Weights of a small GPT-style language model, trained from scratch on English Wikipedia.
Size: 8 layers, width 128, 2 heads of 64, vocabulary 8192, 3.41M parameters.
Architecture: RMSNorm before each block, rotary positions, no biases in attention or MLP, untied embeddings.
Training: a variant of Muon for these matrices, 125M tokens, 3812 steps.
Each number is 128 + 32 x the weight over its row's rms, rounded and kept within 0 to 255. Layers, rows and columns count from 0. Numbers have three digits each. The size before them is the row's rms in percent of the matrix's.

# layer 2 MLP up, 256x128, rms 0.131, rows 19-35, columns 0-127
096:095085186118132146147168083121146179154111126151131134170102172130110111127066120152088142085122167168166120146162085193140133093165116132054117096170123140074161099178155122135128186153168125116107156149137077136118101122114154145102133129104168088158097144127131150104183182102163122091129146183127158194195137127094131080132152159112181137084108101092092193100117104068155190158135
098:143117171182070052137129109192127139084147154173087107118115106155125101113070111139139124105160043128103102127061126116154112101099162116160084135143143079155123129124098091101132148192124121096151085172128142156175120151158145145145146106099179091155102119146132156152106108180160100110138116144084111119167102114161206106142172061064103128161135111121080206078090154096156119139129
098:098140077115151096084166186118131059153101140090127092118160168117178133176156190137147122151134163140128121140152194088160180160129126147178174105166124180117074188136182063175101120186156104107146140132129166125081155123106059129116081135111146122025146102148123107146200183129182146125122129119123143112113134139125090128150174106113105137159140103123152117163087134156142145160149
108:079126112130138128122098122105113095122103096108140117201218109135139132088138121136117151174209102128110111126177077124170063098220180110127157163116105086165083122149109138132149120131171174127135105120097080106111101141160156086091129134085121144143144110081146157119100047084087147143130105099124168162101131123169145077134122228126152123114117074146137112082149145147080154124092
094:098097178085143152152125136096104186161138115158096097138106104131127123147112092158089075166107102062093081118078171146135154115128116139168106192213134160198153117123174118134138102121041147174120169165111138088131083121200130163138146112162160141115151138148121123115155124061152133071149134149110104111135126137157129073171093133133184124086178150103088151098115096093180098086151
095:105121139185174152131156164144116174132162112101138113110165121118083142130135122132116114129099161112175167143148113106134193093132072134118115115074110090051166131134121103167131068111086143088127107124148166089132127115060148160162156152129163143156182169127091172186091152141115145136155144087123140184100129163118116174088081143095085095090135133100083100052130174045203093120158
091:128067099171125174161136113172188154179165106147175149151143111135156127163137117048112108135153165150094171171116168148156153065151110133100120177118108161137170144062109169105161180156109102141152138101156099089092119081095097125072119167120083115200114101153084139182127137073152123153150077074161084145149127141140149131090096166143092127129150144089120117180132104069177132147146
108:097095148115130118083172097162134163152098123144099128155159111178084118115093160133131103055164106203106164142125117100103122165097106142080125103098122094137126086168127141132104153147130133178125118132150129137077133141114083179105125106149127140127063095131119186112080141142113050154184099101107155086072184137133171175180134109142113072203099163134100147161113129073211163080124
101:108162116061135104109132173132141098167140149064089115123105103154151101126079116148074175107146161116177100126168122169052130148055128080088159100178156104106149103140085125220122124151117131148071100117132118146157137148172141140169165133181183134143117098147071072168114084133108126113123064131139093139080078117131168148134174137109084196112135102116127139106111142133148121134201
093:146103090149131115110151174125153063129063128197160096080129089140185169086109139108100119146132093093137164134162157087135117175178144166146090145196162144113121139055096145120118130101132142154060129161154151116139086112173200118149093072162101110155147135171127144117099137135107115160160212134131115155074147133194127095107142094160077137070170109153093094131121165113120123079128
091:123155114093137147070136120169125153142142099158125129113091087133137100066131104136137193186087117165073119175123075152141097135104108136100082086129145133133133145138157147185152125153091088072159218145170123097166129153105140144067161164035076159149092141076113082133093120115157142144132164173121098188133130099108169121078194136130106128131159117104131105060161159122163127105102
091:092119096171127122072148077110118156104161114176086095092147150190134091121097151131117137080120072137133176122111080064065127128145115124168141136114127080167146110131087115155139103099083097111076097117143096151091177153102108092150169106072107159160160082095108101069158145123118125137133160110123144153169072205131124096099088131147046108145205114081110121100175095109120148161144
098:099124070152093175101100154121161148178105083075096133066144053160154140107110085166160097161106144136154141131102077126216120198106121100155177160096149153060193129117181107144099088142083133141077105092132157148141112078178137147110137135106149085079163126129104108161118088139147173127144146127170129146153163121101108221148122112151168129112116115120126087084139142121106119086116
097:066065120080076088095136110150175149108147085123101165112127098128102203134170173093123180161181129101085098173185076111113137124127161119169085127105156109135175111137087059137109110156095124161135135085134088159124094112201195133140110134162157121166192176083106132078122174137120191105147136139164108120119083137114122109118121126140105159093114139158142138079171169120110155101164
097:137126149112069163143090156189052145158110178147117120100153119170079161089142174068210093124147111103152188122121125123099139118135128158109130123096153105095115140155084173167114146133120114142150157178166146091159112125130126193091114196159187138115150125182154142196115079158119124177138133145071124140168126177168110104149052107102152101183112152184128146132131142124084142148095
092:179137158165111118131053121089048130135116128149125107146169126152135121098176142100091088179086110176133164144128110128135149113130166098144067070105184124124163173113106157173146094068095143127108149091077127146105154116079157144133111109113093098107094109198140190171146120119130149105215120102141138168136121176139128153128115133106082119155128139185157130153083201135099114118039
114:130117107085086145090153110126100177153080186161084113103099134124165134109189093077125130121132124076086138152111086122129090144140084159126148166161181171181072121117098123088133055148094103151161113066101136154105168124107165085179120159027092099086163122138122199099118189116141101164157104147147117090090137086135125137120200108131138129099147081112131099139116161143163135135114
# layer 2 MLP down (transposed), 256x128, rms 0.0822, rows 19-35, columns 0-127
096:141129101146125107125114096085184112135185163160136113083136118112124105074134172077139135112096176100084174130115103118140122170138141125126179118113110219113187133113173181127082109103133097079122108141132142093096105146118150194121092126137060125172162126136144129123131089143058128155073134109155191119135116133155055096124118170098142173167077123133149027117176129127114173120176
098:146114134093154090106095155165102103134134098082102156151133088163132147104114100074136153156139124104141133133108161114182088136105162191096152137180107124163098170119135070163075063109140144130150102084129119105114135123096159162149155093093170101096152114126118152047137106112107113147117150083102146161173137082174068133114105115096097095118124103158153010166153187036132114156114
094:131093121162167147114163066132156165121103141140159114135144092092191113057140113114142144100109147102081144107126162202155138094086099137135124113087142122125066155195114131102077136161102133188159141134144139092132115135114101187129133149153174141100129164077114116167140147063074145148164064120135183129118145145092046111084098186180079151138084152114163165131125186112130154081150
102:123115155171079116120160146153125123086115086131127097092138053062135128149118099185154056148142128085104125079169155113138086122105147146118135199188127154158124198094193167141104083138123088070133060121118148108123118136072090164119107118124062081162121054083113113135113126163141111148122071127157141120099139149142171115119213117111143134131140095122121174130146124134158093133067
091:141179179189139139099123113149093115139139128139189178077161137135164133192113187115126082129080142120156121181142137118103158192152135147146127186151162146083111102107110118171211139152123155099194140132149111190097179154174162109121154133125097113144155115142135171104132120151143149163150061124124132160151128136122155174171139121148034168146059140124134076132103083126094154187118
095:141123160129084136163084118092078153129176109100136074120097171149102132171198114104133119164117112115114152179109130170154157049071141127148119116169144163083098084132117111113148123175092159058122088133202163102103125193082174138091157117146121143165123171155178179165113163132127133190090117082128119116096100085100145062151146095132116113084160076189095139110123098140125140125121
096:125045122133124196166181114166214180182087125141206117143127080117121138139143131049108117141187130129109126162097093103128105101110103150138123117104077115140111180091136176110117096153086080144141088120147128131076130129124101105105109129120163106120124124150076130103098120131129088129166097131161099101166166144189155105081117138132069122117151192104144181190126141107206148096143
106:112162095143142134098105133164100092037103125094126132113051165161126040143201105126147108151115098102144170224125116147137155144079193126177159122161098152117134119115108114094174165130167142073178188076169131188179142173199127171134113120081119130135108145131130146142132169103132128138114109139101125175152094112106156129141112160122120099115068118135158154166125117136120092151163
100:111166098123081119115048113193150144116168134161129123200216101135139151129082194166157163151205122134129114081112100088164128061168133137144098151114093089063091115170135135082117096123104107139140103118158113128104055153065173150097089128132171147106146118130122134102164143107142107118103132103135165106069164118138184073130140178114163109155105109104113082146138137133177131115100
091:109138119155177178142183136190065088117149190089121149095140162121133147159120125113085195130119136131150113141195162160131095091137125134174143100224125091052048093087085120118196133160095134138138185139174119127134144151123126150132070152131146112146112072083120091201130146101158115120124131174200125098138118144135132155157112107134124119083159147119094145128094102111088105119103
093:158144103157117129171135121128173115113065148073146141151127129127159113108153185122112081096137095043175118104143112113106133133167137181150124175158098195105167107132107088126114098115165138199117113190108100150071141067098136136181113127139134139132097112120118067112180129104118098175111075097108168104110118190110095137148115161108150106157125176149073105150085092236132110138157
096:083144131139154138113128075122082142103144120110134157128170088098118147175180156154112124182157168105150140084135106089100177119129142194142088166191117122103154097117093133114118084151150124143159157069108122124043159160176146148160145142129155098165092057155106091124134119125143193130174170158161171177098122152187123157054148159121090142098203122135115150117188090108155125126084
092:144127184135132117145209156149139094133112129152102098131083167103082147114058138143137148089144120145130120079134165146131089070176142141133093139071126112130105183100118131116082154179097181177127113137102074162151123146074158145164141112150115166144079118122138097128121152234069117138165149072139142201120095136103188087134090172092129156120145143125157175130132122162151175191121
096:098070097104118096135106152202156135138153113164114136105114104154091158164142188170084151170176082130143083160126115137134176150127147077110062125146168109102196072088062147178156079160115143131067137129117076146119132094187176110130110121113132073180139130109120192103099111143155155123144120125185106168148123144116133080169077125147103150186062151113161147122116112171138114126107
096:200127104089152103124118125115141190140154148152176122095138112099119152197106121189143196098136132189161053177180113148157109184074144095188157121183081162087156119159133146096136125123119140109052103139102125145163131176137125117131163124118168127102159133108105180163077165133120142125124096126081134116121190099060141097104137110191124153127190123106163179158130122098126124135155
094:174133083154071171181145117136118077098114155108136138153114177128157098184078064126190114113134165132153088165099130068148163113079127134138105153067071108175161114135116061139146194141138114108172081163137147135105135125095167108091067117152156138165139167120200125135100182179135150135080095119101086141138135138083144091106122104124116135173155112151077124124128160076136062123099
110:134144136155165162122121112151152066147192126119157096111124151150109154167112186143125120128062104087148101191109170091133116171147134090138140117100107133115135184162181126081075121073139089166132132156133119114102042133143102161168147082164100143195114160109154107092135128128108144135142182165121184087098120203120182169159124148130080104141031156097118077122139135136136103110171
# layer 2 MLP gate, 256x128, rms 0.127, rows 20-36, columns 0-127
098:150144075110114111142159176173122082124107100129188092150146167117118159134122208138155171156115159161116161127130130157119064075139117105139177192129138176118124147171103134093140125169176162147176197125112185081096154086117174085138088182136112192153106125111129136163176123152143141109127115112117139103198127133141084078156132113176172045083139165134128090162151106154157136098106
099:132178099131190144163176143112206192067136138152166129110140092123162115091185141119133150154120143091101144143098130144119132121154097129152109174120130072168142144132163119162115092119080183102102126130187091135109140131171118156094129138111123174174149152092065137121047151134076162163166098109149106078126176152119101090106113134136067161069176138091111087148132071096125063097155
101:134096124125087142152103176192116073099155155140101135126097114122145093124152092096102101157143129067179136137096134169108169129125094119090060136085142132123188082179120095046149115091169124173146159158147146171109158119180121096175128132106134161090138202147143124167125156157104141133097160188130085109123137127109117121155116158152122113173108145153193122047065116143166049099120
095:087115166145162121144105125066155168071162152134165124130094151120094150171164133105146127130132111045130082150152145121094154102129167129126095214182092186181127175107158079097183122119079138134090098144162078098158096172141097163149147140116127125119162195160092144122138101082131144188116075095087113123180103126129156164134086203143148160122109130132148096110137096095186123098105
094:137187104156174155051162148104175198183154058135154099166140183105119138115132100150176083093157170170187180152166123065126117046136078083153123118141117138111118123125094191146097169164184123123123097139138108132147176085137158162151139098126193144124132142098126161173102132105147159081160130145125157133141177162150145132091128167114157124138145184137124129128129151084096147125174
095:160112130094112055120132089056072117079124202095085104083148179118192070147133157158170113145098116098126130111163103125111157137122130162172125110106136100163165121145081143165073119152085110169123139155086118118142138106134158168146109095107160137145158169117095112121129139146077072108154178142083150096109067115083072119111123061095130164126119120085104181096114196166109157116174
105:158142096126174066111174073113143105131136127076104155083132129090190093088131122117167150139090111146111071125181140144105135168105127081151120119147130097128207116087160114037098117137121110166117187082147187164187082150141080116166149126095129100110129135083155096093127148139202142109115158146146186169140104138083148193121133143109106100116173160171103085154107127111175103116152
107:144143133188062113143076109156133142112138133143140130155113154136196169179151171186152072163163163148124189120094110070122088108133130109115115105077122117098127151156154153136137137118157083211128130174154147169112067159068117105107128156114122130087103165123150152172151180135164138081082183157100114125112083116112154157141154065210170142131117164129111158139106150095177156104076
096:091062091072029109121137160095138135118105069150151142135149108146155164102127175169130094132151094129152143151146142138138092120097111104134108103175160139154109162134123126089121114148129086136160090099156117099196112112135175177079128130097117061117160206131109115131107116137109134133108190122128160196133144142165112162088196129128131159081089078154018144112145164145157166100130
086:140129156139083103195118089078095177094136128128118149103085107109121131132187152130117084132162075058120161128137141092073168107144113152134082152152120142101117087078114125096112144095145180128162052143081172162116122076151121113153168163138156098125151118203145143125137155125090111127112111131123140144060180172142087124099088103145120109097040144103143094124119164172093071086196
114:174105118120119098054141150169114096148154102196095173125095172130126119126169101169148136185061183104109055118121150184142153165111090148116156189142129189118157110158186145056129122175114120142146153137145129067080127122132175119146096084130104151129170155126140162136109150159066111095134112161099142146087142113110053158195144075131128125075143132111163162130117121100156105137165
098:079114082146162120103060146113143106166180116126057128154124134137112122106119130175138122170093128059145138134166111138193113200152120098149135148149149113151154187082154145154156110132117076140133121110077115149109104154145103051144174096134077129069158104170129084160106193127097143143130139101102134080151152181084110163107200086114167088150105123123129126103122193097188091083133
096:104121097154130069140150170096157092129164138147091158127119205149138142076095087131141180124144160137114134087104107129159097156098126125182145131174106160116148115186149139077112122104126089048190089140081088096072107133123117168058133190140155082125094087153079092101115094187113149122080143094088090096146107133155115150152134166126167065193160118094111128107136124117071142148116
103:087105092132184151153183069123088140151138114100153181206146127099120192159152110120160155135116120109181179173176095177160122111072129204117135145145175137125085152103122189094145120179113146131073154169083154108078132146128116071108121091101129148101132118039134097133139161159183140112112148179100119134157106143084134116139191083160132127079114152128116145160162127124158140089130
102:139160109191124102132131109178117155198154136101141112135180199160111091120098193128094150153153126143133123148127106155143140035101111109111074122135162137138140170117096124129218098118112139213100150094109098066134118103171138107116094148176171108094116125156064162176184093139126099130168164112166141113114132169125131161163170126127146084166122160136166168130099136148089173186144
105:081136100125175082196109141094177107107146122047105118150057160079060125078143201112137117101124110148103158099142125140114124148113089134107123101160083183067160151153152086119130168153147130097126157117131122105123181135105108187136131106200094170167157133166099109182115055120128132130130133147195138122155105129112076102133053165102142114126143152178105135143106063131129108122112
089:124157141074104137173147080153080144122097097140130129131146099155158113122088092159142128122135123136192116160101145193085092151067092121066113161119171166074079132158102125064163166098179160161151141112146157150120158136115155138147147135129120075079113113135164118168115183117137123158139195100168165163172205133126175214157169128116062087102103089109111173123094137110126117099142